config.toml
num_attention_heads = 3
vocab_size = 3372
positions = "rope"
rope_theta = 10000.0
decay_shape = "pow"
batch_tokens = 32768
train_tokens = 82870000
Each number is 128 + 32 x the weight over the matrix's rms, rounded and kept within 0 to 255. Layers, rows and columns count from 0.

# layer 6 attention key, 96x96, rms 0.133, rows 16-31, columns 0-95
[[134  98 125  83  75 102 120 128 117 147 130 131  70 142 137 156 170 125 122 120 124 142 104 149 134 155 149 141 183 100 180 146 159 129  91 132  91 106 114  83 173 161 166 148  93 176 171 131 123 146  97 120 152 127  93  90 154 101 100 118 135 130 113 113  97 141 131 168 174 143 122 124 160 180 136 157 122 103 127 132 125 148 138 140 106 125 122 143  81 155 141 121 118 115 125 119]
 [131  99 128  90 166  68 125 125 167 161 149  58 149 158 106 107 160 138 139 130 144 157 153 131 143 153  94 129  97 143 108 102 106 156 140 134 117 141 142 148 106 136 114 102 205 111  85 101 112 142 182 103  75  90 153 156 149 151 161 109 121 116 170 141 118 104 106  91  76  82 146 160 147  46 137 156 156 124 124 109 143  86 124 158 170 122 109 101  92 125 143 136 145 105 158 145]
 [148 205 139 130 132 141 123 159 113 123 152 100 144 116 166 101 124 122 155 131 130 113 106 117 164  87 163 151 170 111 125 117 175 128  84 106 161 160 147 126 160 111 141 107 116 143 141 142 147  99 136 141 132 138 140 140 157 126 114 124 142 136  98 148 137 162 130 155 170 138 115 123 102 152 170 101 140 127 143 152 143 166 172 117 103 124 144  95 137 145 110  92 136 166 123 121]
 [ 92 104 139 103 144 113 130 122 137 146 139 127 129 164 114  86  89 134  97 121 200 150 105 124 101 117 107 132  96 143 115  77  94 147 129 101 172 117 108 166 103 123 116 120 166  69 176 139 104 113 126 106 174 105 187 126  92 195  39 113 113 154 131  68 160 156 112  85 119 128 101 164 139 114 113 127 152 167 142 111 132 144 124 129 151 119 129  70 147 142  87 142 144  64 101 133]
 [133 176 128 146 141 105 105 151 121 106 115  85 142 150 100 111 167 145 111 170 137  84 157 136 160 129 132 103 151  84 106  96 123 119 151 136  80 136 140 165 165 114 126 118 114 128 139 141 164 159 123 154  98  93 147 124 109 149 119 117 119 107 142 148 124 106 147 132 125  60 115 133 170  92 147 124 155 183 148 102 136 124 105  76 152 168  95 158 159 151 132  55  97 152 147 106]
 [106 109 163 125 102 127 108 164 132 115 150 155 112 110 161 132 115 111 174 166 126 116 132 145 160 112 176 116 148 130 110 106 148 114 117 105 128 167 199 118 164  86  82  99  74 156 117  96 165  98  65  80  93  98 112  92 143  87 124 135 137  74  79 161  92 133 139 146 176 115  99 109 122 165 132  98 141  93  96  93 140 145 152 137 121 146 105 120 108 120 144  62  76 139 121 151]
 [147 108 133 150 100 131 153 151 144 157 133 171 162  57 152 118 135 109  69  92  98 150 116 174 111 139 144 170 125 173 112 149  88 120 135 133 212 156 152 145  88 164 112  98 118 115 161  85  85 106  95 158 142 101 107 109 106  77 148  88 129 168 134 100  77 169 109 116 167 108 116 126  78 106 129  99  85 129 139  99 170 122 137 113  93  81 155 135 134 161 106 144 175 132 143 101]
 [191 144 144 112 134 105 136 122 145 137 126 142  87 105 193 151  88 169 161 121  94 142  49 109 222 153 191 136  59 146 193  72 149 157 165 144 141 111 162 132 149 143 160  89 128 187  89  82 171  97 135 139  64  78  74 110 116 107 140 130 117 141  78  93 117  72 137  75 151  73 148 149 220 172 169 161 182 177 103 111 110 159 158  91  66 132 100  87 174 111 127  93  98  41 132 160]
 [124 144  91 157 142  80 134 132  80 140 178 134  96  55 194 129 120 180 143 141 159 121 110 145 116 111 120 192 106  61 142 149  97 178 190 128 142 130 157 192 123 164 153 172 150  70 108 154 150 160 123 114 118 170 152  74 117 102 140 112 191 165 137 123 126 124 136 132 143 176 112 107 155 115 141 134 135 118 149 128  96  96 139 125 138 126 120 122 137  93 218 135 185 165 140 122]
 [161  85 134 141  66 113  82 193 177 121 164 196 123 159 189 153 156 178  99 134 115 162  96 107 143 140 132 132 150  87 146 153  73 159 133 124 120 113 133 101 155  89 134 101 122 131 102  95  86 114 142 111 167 116 142 136  83 163 129 141  97 100 130 121 124  54 133 188  89  64 162 160 114 166 122  98  89 182 131 162 113 125 132 145 103 137 172  88 130  72 162  49 110 176  85 164]
 [143 124 102  96 177  41  67 205 162  83 187 116 128 114  98 127 131 124  92 137  65  89 120 130 133 158 160  83 104 126 147 148 176 109 117 112  75 134 166 199  84 150 196  68 128 137  69 125 152 155 134 118  84 113 138 103 121 172 174 173 153 109 157 103  98 136 107  57 117  96 114 115 154 157 177  87 101 158 174 121  47  77 113 147 182 138 112 150 118 130  70  89 156 126 158 101]
 [ 96  54 157 143  80  79 128  95 162 110 140 100 136  67 102 105 145 167 131 175 180 155 129 123 100 107 126 146 164 183  93 121 103 116 132 181 176 122 159 122 151 144  65 182 145 126 128 188 198 130 142 123 169  94 169  86  92 142  57  74 112 164 135 169 198 104 116 108 157 172 133 114 137 173 144 111 130 125 141 152 182  87 110 157 125  97 112 130 121 149 151  80 139 110  59 153]
 [ 79 146  93 127  87 149 167 130 121 112 184 104 116 136  95  85 141 152 135  90 133 107 184 109  77  93 175 117 131 143 128 150 178 162 101 152 222 125 128 136 119 153 134 146  95 144 129 123 137  62 208 151 201 153 102 133  71 114  81 211 103 115 156 146 178  84 110 114 123  76 194 146  82 163 103 109 141 109 105 132 141 107 144 131 123 138 190 139  97 125  55 193  89 153 121 133]
 [128 130  89 107 169 157 100 154 169 161 172 129  88 121 147 102  80  81  77 163 111 119 163  89 137 149 151 118 166 121 126 112 122 112 127 161 170 167 175 108 151 108 160 139 158 131 136 108 113 130 128 103 115  81 180 127 122 138  97 128 195 107 109 119 111 103 164 161 116 186 154 105 121 185  53 153 117 105 125 106 146 127 133 122 178 116 108 141  78 144 143 109  99  55 166 107]
 [132 111 135  98 171 102 163 122 127 137  96 109 110  78 160 143  85 160 129 114 122 147 119 106 185  64 132 127 149 195 127  90 117 177  81 163 149  81 111 150  72 151  82 155  83 109  88  91 131 168  93 120 110  95  87 109 149  66  83 129 202 104 134  90 121 127 116 138  90 160 107 107 120 132 149 135 184 135  93 133 138 160  91 126  72 177 119  43 149 190 217 116  80  60 144 104]
 [171 132 170 141 140 155  56 170 179 133 135 122 146 160  97 128 183 163 139 118 126 125 108 165 141 144 130 141 131 120 137 128  97 123 140 145 131  64 104 152 176 148 160 160  58  67 123 189 112 113 127 148 193 148 152 107 144  89 123 149 138 131 192 155 127 118 163 150 160  98 114 193 161 142 113  98  87 167 146 147 105 182  85 130 132  72 136 162 115 112 118  89 154  89 124 110]]
# layer 6 attention query, 96x96, rms 0.133, rows 17-31, columns 0-95
[[103 102 178 109 104 123 187 117 145 132 117 148 118 148 134  97 151 117 177  95  59 118 143 104  90 108 125 183 173 121 150 130 136 137 131 134  88 105 122  88  43 100 127  52 109 109 117 143 152  94 118 132 104 101 118 138 154  98 132 160 104 132  74 157 140 136 111 110 143 142  82  76 129  71 123 102 149 101 110 154 121 154 148 120  96 134  97 127 108 171 148 103 115  92 191 114]
 [148  83  89 131 132 147 181 152 122 134  88 137  98 148 106 123  87 109 115 129 127 190 156 138 116 172 138  74  93 135 109 127 184 203 151  80 136 173 115 123 154 134 143 128 107 108 165  96 103 132 129 116 149 109 106 119  74 167 132 131  90 162 118 104 129 108 150 122 105 164 139  66 154 167 111 102  65 116 112 111  95 117 134 170 150 100 199 119 155 165 120  80 176 137 106 149]
 [135  81 114 177 112 168 151 109 128 134 123  96 189 103 160 117 103 190  71 104 137 124 151 134 161 173 123 126 130 194 117 117 139  80 148  88 142  63 175 122  74 154 112 112 128 154 135 122 122 133 106 158 137 144 161  70 167 144 115 160 125 122 154  96 139 154  88 121 157  93 130 151 111  64 157 126 152 108 120  83 145 148 144 122 142 107 126 145  89 122 148 141 131 100 136 136]
 [145 132 161 112 140 105 110 148 149 136 144 108 131 158 157 109 148 118 126 144 115 140 185  75 133 137 118 137 152  50 141 157 112 175 126  85 205 118 150 178 116 131 124 174 107 119 141 109 150 101 151 108 143 141 149 153 103 129 111  93  94  92  80 131 142 144 102 162 110 140 164 119 112 147 157 125 157 129 130  71 151  94  93 167  90 144 125 133 109 151 145 132 138 162 139 156]
 [136 132 133 108 157 138 152 137 158 174 152 169  91 130 102  92 144 139 109 185 116 127 112 149  95  91 139  95 205 102  91 156 135 120 118 154 166  88 133 171 180  96 141 146 131 116  70 107 193  71 115 122 166 101  94 246 141 114  92 142 148 127  46 187 200 136 135 201 126 109 112 111 166 195 158 154 138 120 133 166  43 142 173 134 131 119 122 125 198 133 106  98 113 150 176 182]
 [100 110 149 102 143 133 106  84 164 209  99 109 207 126 161  93 122 113  66 106 102 121 128 146 114 139 127 138  94 171 148 110 126 136 158 143 123 177 114 108 117 174 166 131 108  72 136 170 161 140 134 132 115 133 159 106 154 208 183 193 135 126 160 103 115 102 119  54 172 134 113 118 127 128 115 107 136 148 138 130 196  84  96 127 134  74 196 127 152 135 175 122 153 102 142 115]
 [118 109 155 139 187 141 157 200 166 127 108 103 122  86  77  96  70 171 133 113 107  60 208 116 122  85 121 121 172 135 114 166 139 102 143 130  95  53 126 142 134  98 142 108 118 142 131  95 251  72 115 124 137 127 146 107 110 124 145 106 130 172  80  82 158 100 144 173 182 127 107 161 168 144 155 139 114  88 162  83  97 171 134 129  95 167 191 135 153 107 112 114 157 136 100 159]
 [144 150  71 136 145 164  82  49 101 153 119 118  78  80 124 177 157 144  97 160 171 105 116  93 149 151 170  93  47 109 115 168 128 105 157 173 137 186 130  59 139 130 149 161 150 171 104 169 133 150  98  94 137 147  99 132 122 174 164  99 179 116 154 142 120 139 149 117 143 147 120 132 179 108 119 118 110  98 112 204 130 175 113 182 171  82 109 159 182 158 119 125  99 184  88 124]
 [132 158 160  64  79  90 139 139  57 174 116 106  92 170 109  94 118 111 153 196 127 101 145 155  62  95 175  98 105  78  84  95  79 180 141 200  94 172 127 131  90 139 122 143 135 160 151 100 147 155  82 101 113  77 171 122 237 120 151 149 160 124  94  99 118 168 139 132 129 161 128 125  60  98 150 156 109 173 132 174 109  82 130 146  99 112 100 148 152 163  89 128 108 144 134 148]
 [100 157 160 145 134 171 154 119 155 166 168  96 145 111 178 174 188 117  89 139 161  94 192 105  80 185  87 117 159 208 129 137 102 121 111 131 126 147 152 122  75 174 164 114 105 185 132  93 169 126 142 108 128 170 199 181 140  99 160 127  62 139 124 119 117 117 103  93 120 101 150 182 114  85 144 192 156 100 126 156  99 199 107 163 118 139 121 117 156 160 134 152 130  86  93 113]
 [105 151 123 176 166 126  76 135 129 109 130 180  91 156  50 137 108 120 138 211 165 184 131  79 140 102 206 111 124 124 123  87 133 111 170 120 135 111 147 107 141 173 162 147 124 108 178 162 116 100 129  91 139  37 115  84 123 120 110 186 174 115 173 116 177 136 201 139 124 157 181 101 102 184 112 146 128 144 128 129 153 161 101 142 117  99 142 156 107 138 172 122  91  87 102 131]
 [130 141 166 111 168 104 131 159  81 119 108 156 122 130 127 171 110 110 152 197  55 131 153  83  98  31 168 174 131 214 139 100 123 113 124 127 146 154 145 159 152 144  93 119 108  90 147 127 122 138 137 148 117 131 113  84  77 168 104 125 180 110 151 216 127 116  77 126 131 142  86  96 171 120  77 116  81 135 101 165 124 122 181  65  65  58  95 116 103 135 132 175  97 118  98  97]
 [ 95 117 112 124  87 165 134 112 176 204 134 179 160 112 167 163 127 117 210 114 141 103 143 113 161 151 169 164 112 115 145 128 161 123 123  99 113 159 140 134 112 148 136 148 169  64 125 126 121 156  92 127  92 139 121 136 148 112 100 147 106 189 133 104 113 109 160 183  95 165  85 117 119 147 149 154 139 138  88 135 116 113 159 131 159 130 144  65 116 100  97 137 160 152  99 180]
 [179 116 147 133 151  93 172 127  75 129 131 171 157 160 163 123 140 114  82 115 146 129 149 229 170 105 122 115 131 110 152 127 133 176 124 147 171 120 130 136 155 153 127 137 105  76 138 157 146 199 127 125 131 153 186 138 117 154 117 169  46 140 125  42 186  97 155 110  75 144 132 177 154 158 128 109 176 131 103  77 107 105 112 203  92 131 144 119 126 141  88 154 116 147 145 139]
 [141 138  67  72  99  80 125 208 121 140  83  98 125 128  76  91 184 133  86 180 112 146 119 119 118 137 128 109  81 116 176  85 127  89 140 108 175 132 137 164  74 114 124 143 149 148 106 140 106 110 126 110 199 143 156 201 166  85 156 139 161 140 173 127 152 131  92 135 100 147 146 162 110 105 160 155 112  79 107  96 138 135  88  96 134 110  97 138 125 127  97 103 106 186 126 115]]
# layer 6 attention value, 96x96, rms 0.122, rows 0-20, columns 0-95
[[133 164 136 156 112 139 226 203 114 120 128 213 171 178 171 116 116  85 119 104  85 158 158 163 148  62 167 114 138 121 162 216 135 160 151 121 113  63 119 112 142 151 112 162 119 118 187 143 147 114 112 149 170 124 152 105  92  92  82 201 105 157  82 181  81 146 105  94 154 146  90  75 133 158 177 159 130  63 124 147 126 111 174 105  63 183 127 154  31 163 111 115 164 164 152 180]
 [ 95 152 117 126 120  97 136 150  72 109 130  96 100 181 109 127 132 186 102 188  97 130 116  97  87 210 169 158 112 122  79 126  93 125 131 115 125 103 142 106 127 148 154 176 138  77 118 119 155 116 159  87 116 135 168 105  53 122 167 165 155 112 154 133  60 127 196 139  72  88 141 108 138 125 102  65 148 157 118 166  84 109 183 142 139 133 104 165  86 161 163  68 132  96 105 141]
 [ 93 139 110 128 242 143 106 121 101 145 125  90 108 175 121 118 137 142 143 143 132 130 144  96 114 191 152 131 176  86 132 151 106 163 139 131 111 123  78 137 157 123 161  83 116 162 145 101 145 105 107  86 107 121  77 122 102 136 152 109 129  79 124 139 116 177 127 157 132 135 195 101  98 112  83  98 146 178 128  90 112 155 144 107 129 154 146 160 184 122 146 129  40 100 173 128]
 [105 119 154  81  97 109 102 114 180 182 116  99 131 187 211  48 165 133 161 122 163 180 112 138 116 176 135  91 111 149 126 113 153 148 113 183 178 132 173 113  97 127  74 110 119 109 113 150 169 196 104 101 198  83 117 194 161  88 137 146 170 140 138 127 158 134 166 176 164 136 186 149 126  66  83  95 111 145 135  81  87 174 156 150 117 143 152 146 184 123 135 168 125 108  93 195]
 [138 121 135 160 125 147 119 127 165 105  70 151 174 129 141 144  76 182 203 113 144 117 157 200 137 167 134 150 119 150 139 170 117 113  89 127 181 135 120 135  62 150 102 121 152 178 135 177  99 155  83 137 141 100 120 128 126 146  60 117 110 220 136 167 153 164 104 148 140 132 147  67 147 137 138 119 191  90 146 115 136 150  77 154  66 130 102 130  99  86 124 102  99 156 132 139]
 [139  98 152 109 106 113  93 134 131 100 155 130 192  44 112 163 158  78 102  87 158 122 120  97 140 156  69 195  65 110 188 102 144  97 155  86 111 116 152 144 118 108 130 109 129 192 105 151 173 159 200 104 159 180 110 163 135 121 169 122  77 135 125 135 107 135 116 137 169 129 173 141 152 122 151 113 132 185 113  71 140 101 163 105 130  83 109 171 150 118  99 150  70 150 169 103]
 [117 121 167 119 145 114 159 114 110 159 177 102 139  74 139 148 129 141  91 106 128 138 153 148 187  89 172  97 105 141 165  92 144 130 160 115 127 118  83 133 117 151 119 183 120 102 114 152 119 125 125 103 132 169 197 104  94 149 128 164 143 103 103 133 144  78  88  69 143  88 125 147 121 165 120 181  84  74 150 147 160 160 204 123 156  77 131 105  87  58  84  95 160 141 115 178]
 [163 165 112 175 107 139 109 120 124 142 121 147 119 130 151 149 104 120 138 103  95 128 144 142 158  38 204 138 132 132  66 153 203  85 157 127  72  81 123  96 105 140 154 131 140 155 181 176 129 148  89 149 121 118  97  87 161 106 126 110 109 157 117 119  98 166 110 160 177 144  88 110 124 170 120  88 182   9  66 131 148 158 103 158  90 162  91 100 108 145 148 125 132 170 132  65]
 [119  97 196 155 149 156 147 143  91 142 189  65  98 133 121 153 136 139 181 167 129 135 157 150 121 161 144 209 130 141  95  69  67 156 199 125 118 124 167  85 115 147 144 218 134 122 127 114 133 137 125  97 170 130 147 146  74 118 126 177 160 128 141 167 144 105 162  87 103 124 151 133 120 139 169  82 114 126 159 140 125  74 115 118 156 156  66 130  87 138 149 108 121 206 105 185]
 [150 108 145 153  98 156 119 113 130 126 163 120 117  75  85 138 142  97  58 126  72 139 116  97 104 116 106 118 113  92 160 114 118 100 135 162 161 165 146 116 104 127  36 151 166 104 149 157 118 145  92  84 111 100 127 100 135 149 129 120 131  95 157  83 146 148 116 138 129 135 116 149 137 188 103 129  90 107 103 169 118 132 154 124 127 153 158 198 139 111 186 143 105 123 188 104]
 [115 151 145  93 141 166 150 116  86 119 100 159 136 160 147 109 154 118 215  98 124 154 132 192  90 145 122 158 132 108 129 134 155 142 137 156 141 129 135 157 109 155 151 116 127 114 131  99 101 148  86 133 177 139 108 120  56 142  97 114  99 102 148 140  98 176  98 151 151  99 110 126  84 113 122 112 157 122 175 193 117  92 168 101 175 138 144 146 155 111 111 155 116  80 106 154]
 [132 104 136  93  72 173 126 136 112 116 157 116 130 119 107 151 145 125 107 116  88 132 137 121  84  65 150 156 166 139 149 134 120 151 160 126  83 128 115 187 116 128 127 104 176 107 134 162 155  97 157 157 145  79 114 122  99 170 124 115  94 128 144  99 156 148 106 121  96 127 118 134  70 137 127 131 162 101  73 116 112 117 111  88 130 118  73 141 103 119 137 124 126 117 118 134]
 [ 98 107 133 126  91 163 139 150 116 151 159 143 144  87 125 132 161  97 133 112 154 174  83 140 121 206 164 170 127 160 119 145 125 166 217 116 109 135 151 104  83 107 173 145 136 107 113 147 122 171  95 139 152 169  95 126 111 119  83 159  88 145 109 134 147 131 115 152  89 194 110 162 124 107 140 131 153 138  91 177 151 134  69 146  88 129 149 124 143 142 134  82 195 125 178 128]
 [148  38 134 141 138 123  51 139 203 127 122 180 113 142 210  74 125 150 145 110 156 158 134  87 137 131 125 120  35 124 105 135 181 117 148 162 159 157  66 115 149 142  90  72 135 161  97  77 115  89 131 175  84 189 103 187 155 131 109 100  55  68 169 164 113 135 142 131 123 140 164 118 150  64 139 103 111 194  86 108 126 126 141 132 157 117 147 134 126  71 203 136 125 139 150 150]
 [ 84 123 141 122 107 174 133 113 136 114  92 123 105 152 143 135 162 192 157 124 172 101 121 106 121 118 128 136 168 136  71 119 112  87 182 171 148  78  59 106 171 101 141 128 132 129 116 130 147 129  75  83 130 105 150 146 170 157 115  97 105 144 147 126 128 125 116 117 135 148 158 122 147 155 143  83 124 160 124 128 129 126  96 121 140 174 105  90 103 118  75 117 162 193 195 140]
 [106  72 112 134 110 108 155  86 114 172 142  49 102 163 112 185 117 123 100  97 154 124 120  80  91  91 129 150 150 192 153 142 150  96 162 113 138 128 157  80 113 140 155 149 170 148 174 147 121 170 177 137 121 138 142  86 153 139 126 146 114 103 116 108 143 130 126 132 140 139 116 166 114 138 102 141 180  97  79 151 109 133  91 140 139 105 133 128 103 120 156 113 139 113 133 116]
 [148 143 108 124 155 116 162 130 112 127 155  99 137 114 164 164 125  99  57 153 158 131 154 184  99 106 115 173 115 128 100  90 120 116 190  61  98 122 120 144 129  85  83 176 153 112 143  84 118 203 140 106 125 145 179 108 151 130 160 101  90  88 144 142  94  72 155 144 137 113  95 130 153 132 139 139 116  83 115 160 134  85 130 149 148  98 113 118  83 158 170  83 157 141 124 150]
 [ 82 158 123 100 146  83 216 183 114 127 131 146 107 159 131 112 100 146 118 138 139  99 110 118 129 175  90 113 144 188  44 125 116 197  57 116 132 167  99 133 130 140 148 151 138 118  87 158 119 161 168 100 137 110 135 162 119 145 112 134 115 115 122 112 161 130 148 157 126 129 124  81 150  89 164 132 144 105 118 170 109 114 185 173 146 140 117 122 124 137 107 143 140 143  97 146]
 [108 198 182 141 173 161 171 115 153 121 120 126 105 126 119  99 194 154 156 112 160 154 122  55 102 112 122  87 168 155 129 130 116 109  77 197 117 104 132 185 154 114  94 131 159 119  57 168 135 128 132  50 164  78 105 114 160  70  93 157 153 125 108 147 153 138 124 126 101 148 135 127 174 126 158  65 128 159 152  75 119 168 145 159 132 157 136 105 117 159 132 118  96  51 104 110]
 [107 120  71 121 119 100 153 164 137 118 129  66 136 105 125 101 154 138  87 139 128 126 109 130 165 172 108 128 161  72 132  94 136 134 123 121 117 124 180  68 144 138 132 122 138 110 162 152 143 109 133 140 130 169 111 144 110 169 150 152 110  93 140 105 121 116  85  59 164 152 116  87 103  90  99 135 138  82  93  78 112 113 124 143 166 155 147 132 143 141 158 136 169 167  81 144]
 [110 177 142 155 164 157 141  97 114 111 161 180 159 131 127 126 117 111 106  93 119 161 143 139 138 135 112  86 180 140 120 118 169 109 173 154 130 155  72 112  92 127 142 141 125  93 186 137 127 134 108 164 149 180 154 123  92 109  77 148  57 165  80 135  88 202 166 126 107 191  82 109 108 141 159  70  98 123 183 127 124 162 129 146 162 121  85 140 155 177 105 105  86 118 119 145]]
# layer 6 attention output (transposed), 96x96, rms 0.153, rows 0-19, columns 0-95
[[146 106 134 127 106  54 100  92 140  44 124  78 171 155 141 134 124 111 204 112 147 112 151  91 103  90 179 159 148  67  85 116 140  71  88 108 143 147 185  89 125  91 156  95 134 166 137  59 176 100 119 120  59 101 108 146 152 154 117 113 115 150 140  96 133 188  31  75 120 133 130 110 133 158 128 134 189 139 120  24 140 165 144 176  97 106 146 119 131  70  51 137 131 127 135 173]
 [178 112 119 171 126 133 101 112 133  52 132 162 163 124 101 133 131 122 110 123 134 148 157 112 168  26  22 150 136 113 123 122 149 150 150  39 151 137 120 184 154 111  65 141 146 113 112 148  60 139 202 123 129 147 114 101 111 162 171  81  84  72 166 192 174 133 101 133 104 119 122 106 114 134 163 140 161 135 146  46 170  99 163  22 111 109  90 120  98 114 115 122 113 132 101 112]
 [146 197 126 115 113  51 189 116 154 132  90 156 142 168  66 163 145 119  98 151 152 104 124 132 178  98 110 108  95 145 129 131  85  67 121 145 129 130 162  79 159 129 131 182 143 134 192 154  85 165 156 139 193 134 121 118 128 190 148 154 136  83 185 146 141 123 131  82 125  85 105  77 137 173  82 127 154 131 150 171 170 146  51  73 128  87 122 140  93 150 108 156 126 170 134 143]
 [125 117 101 171  70 157 160 111 142 122 214 149  99  71 131 155  95 165 204 123 137 137 111 127 161 124 119  98 128 128 103 124 105 144 159 151  88 108   0 133  76 135 157 189 125 130 173 136 150 107 153  85  85 147 136  86  95 117 131  79 169 161 166 141 104  84 114  60 140  77 107  99 141 126 141  82  97 123 127 111 139 156  74 201 150 142 122  83  98 177 121 176  90 124 127  93]
 [174 175 115 106 135  93 105 122 146 172 165 141  94 147 151 149 167  97 171 132 178  80 130 121 121 103 231 122  85  82 130  81 107 134 160 162  69 147 138  76 133  94 161 135 146 130 142 131 152 139 138 102 134  74 159 135 156  48 156 122 198 106  90 148 121 122 164  77 173 157 155 134 119 116 106 145  98 161 109  44 127 111  81 108 121 133 177  64 171 184 101  94 148 191 110 158]
 [166 150 159  91 188 156 129  92 139  91 130 120  79 140 122 115 176 110 121 109 148 188  96 183 129 173 100 140 114 184 157  49  65 181 171 158 119 111 147 186 138 147 174 178 181 146 144 112 183  93 154 157 140 113 164 115 179 166 146 119  91 174 157 200 149  93 131 168  80 158 141 164 106 166  64 130 111 162 150 150  99 115 161 174 170 129 131 122 127 119 151 108 121  73 116 157]
 [ 82  75 159 114 110 112 177 191 188 147 118 135 164 143 138 110 137 147 145  81  91 219 112  86 138 126  99 113 170 136 115 193  80 137 120 129 159 142 179 130 123 149 150 134 109 143 146 122 156 139 146 138 108 152 128  69 139 135  96 100 125 146  24 129 153 136 138 164 120 110 150 142 101  75 145  71 117 119 137  99 189 122 185 155 111 104 162 185 133 145  96 152 113 135 105 140]
 [ 89 103  89 146 120  97 118 107 113 174  96 139 147  81 137  56 125 157 114  93 147  44 146  77  89 160 185 111  89  36 122 129  74 144 135 165 151 192 160  97 137 106 122 117 129 138 148 115 158  97  85  95 119  80  64 207 113 182 101 110 145  87  87 136 162  92 104 160 155 140 102 104 159 155 140 168 115  96 181 135 110 161 136 115 143  96 110  64 177  74  89  71  93 158 127 120]
 [120 135 111 108 151  75 110 101 154 132 118 135 187 140 121  86  66 171 176 103 124 104  99 131 167 114 150 115  98 179 123 149 141 165 182  76 131 104 127 190 153  57  59 107  88 111 165 125 144 110 153 148 142  94 110  49 130 112  94 131  92 175 175 128 188 155 157 149  97 125 108 143  75 143 131 102 144 164  64  24 181  96 114 123 130 123 175 130  83 129 138 125 123  99  93  92]
 [170 165 173  92 149 154 127 198 163 108 124  79  91 137  61 147 119 151 140 127 149 141 112 143 124 176 114 164 113 147 110 176 153 133  80 141  71 131 118 120  78 139 150 144 140 143 106 147  82 102  74 147 135 182  78 137  95 140 153 105 143 194 138 109 153  92  68 100 191 150 129 144 137  87 142 123 127 149 166 149 222 116 150 100 141 105  71  89  89 117 109  57 138 116 136 115]
 [185 147 109 141  40  97 132 122 147  81 108  96 149 149 122 144 141 114 104 183 105 146 133 170 216 150 137 107 106 135 135 140 151  90 120  89 118 149 136  70 171 123  83 161 153 147 132 185 156 128 149 138  79 122 147 112 152  78 106 189 157 118 181 185 137  90 137 116 153 155 163 119 168 105 154 157 145 113 146  56 112 160  94 178  93 136 116  76 160 140 114 150 103 129 165 125]
 [128 141 160 170 143 108 119 170 116 113  87 105 126 135 102  81  90 108  51  96 110 116 158 126 167 129 112 104  34 171 149  92 191 116 108 129 109 121 145 152 176 168 135 149 103 109 146  80 136 146 159 150 155 137  97 138 186 122 111 138 112 128 186 183  68 159  84 168 156 172 104 117 174 148 164 108 137 124 123  95 160 191 125 100 148 125 129 119 157 106 123  89 108 146 124 162]
 [119 136 146 150 113 186  69 121 105 140 140 140 121 112 208 156  98  75 129 154 116  95 119  99 188 158 154 119 153  68 144  75 127 122  65 147 119 112 160 155 150  71  93  96  90 124 107 116 153 143 103 106 173 107 140  76 103 107 117 105 157 115 199 114 147  81  67 167 171 154 128 106 100 124  98  83 134 205 165 110 140  90  82 184 115 138 143 109  98 177 120  66 100 112 105 121]
 [157 164 117 140  66 134 108 106 100  65 123 133  85 148 105  91 121 164 140 192  75 160 109 196 144  85 124  84 130 129 150 177 102 135 132 130 132 146  98 120  29 126 146 149 157 142 136 126 172 182 195 132 172  47  96 161 154 143 131  93 170 167 146 107 124 137 154 127 103 128  96  91 125  96 151 145 145 165 145 213 112  95  78 150 129 157 166 184 166 152 112 105 150 126  95  67]
 [118 145 147 128 129 134 155  90  90 128 125 154 140 120 134 139  83 189 161 100 121  69 124 217 106 109 158 116 164 137  79 142  93 156 120 132 125 110 157 108 159 136 143 105  93  75 136 125 153 168 117 132 127 117 146  92 136  85 107 152 143  82 176 127 118 137 128 204 149 107  31 135 161  49 171 116  79 126 153 181 113 172  88 138 106 126 131  95  91  76 134  83 146 146 124 134]
 [112  82 171 142 178 115 123 153 147 146 125  92 133  75 175  78 147  81 116 126 116 108 132 142 140 146 142 164 103 119 128 101 122 160  79 125 107  74 107 187 138 119 155 128 174 114 128 123 142 119 121  87 151 117 111 128 179 163 154 120  88 109 102 153 151 149 150 146 140 143  98 119 142 124 141 132  78 163 140 125 152 159 179  78 121  97 108  82 137 170  92 109 124 133 168 122]
 [113  73 178 153 108 126  79 129 171  89  71 110 123  69 142 101 145 192 136 113  91 141 109 122 142 162  99 103 146 152 115  27 127 154 114 140 117 127 158 118 148  87 104 138 155 137 123 141 155  93 140 142  91 151 191 127 118 149 103 164 101 129 130 148 134 137 117 179  97 105 140 118 114 111 125 129 117 118 112  81 105  68 196  72 177  96 148 131 111 135 162 105 155 156 102 107]
 [130  91  81 200 118 149 120 115 145 100 127 127 123 156 161 107 130 137 232 112 110 141 132 140 103  99 124  97 129 133 173 148 159 127 119  33 109  79 107  97 134 136 133  65 135 117 126 105 108 128 183 159 118 135 155 118 150 105 117 217 125  52 128 183 112 112 146 139 115  60 148 180 106 142 116 156 150 126 139  74 130 111 107  81 129 136 123 113  89 169 166 151 112 139 143  99]
 [131  77  93 169 179 143 161 123 138 105 189 120 165 131  82 208 108 163 128  98 173  87 142 148  89 201 120 156 162 103 129 110 108  84 105 130 134 182 147  83  89 150  93 120 111 107 165 137  98 153 147 132  92  61 135  42 151  82 131  93 125 152 158 160 101 116  84 139 137  61  94 121 136 109 121 140 209 104  86 164 174 136  80 107 147 152 160 124 105 119  72 152 142 159 108  89]
 [113  94 148 153 157 163 133 159 125  91 111 183 110 132 124 101 127 173 157 135 125 139 121 130 107  72  89 122  88 168 117 119 127 165 104  72  89 122  45 111 119 116 150 132 109 153 145 102 100 130 121 100 138  99 129 140  64 169 128 156 113 118 157  17 170  96 141 146 148 176 134  78 150 164 152 137 110 155 171 135 106 111 166 135 134 104 129 121 122 122 112 200 121 101 103 146]]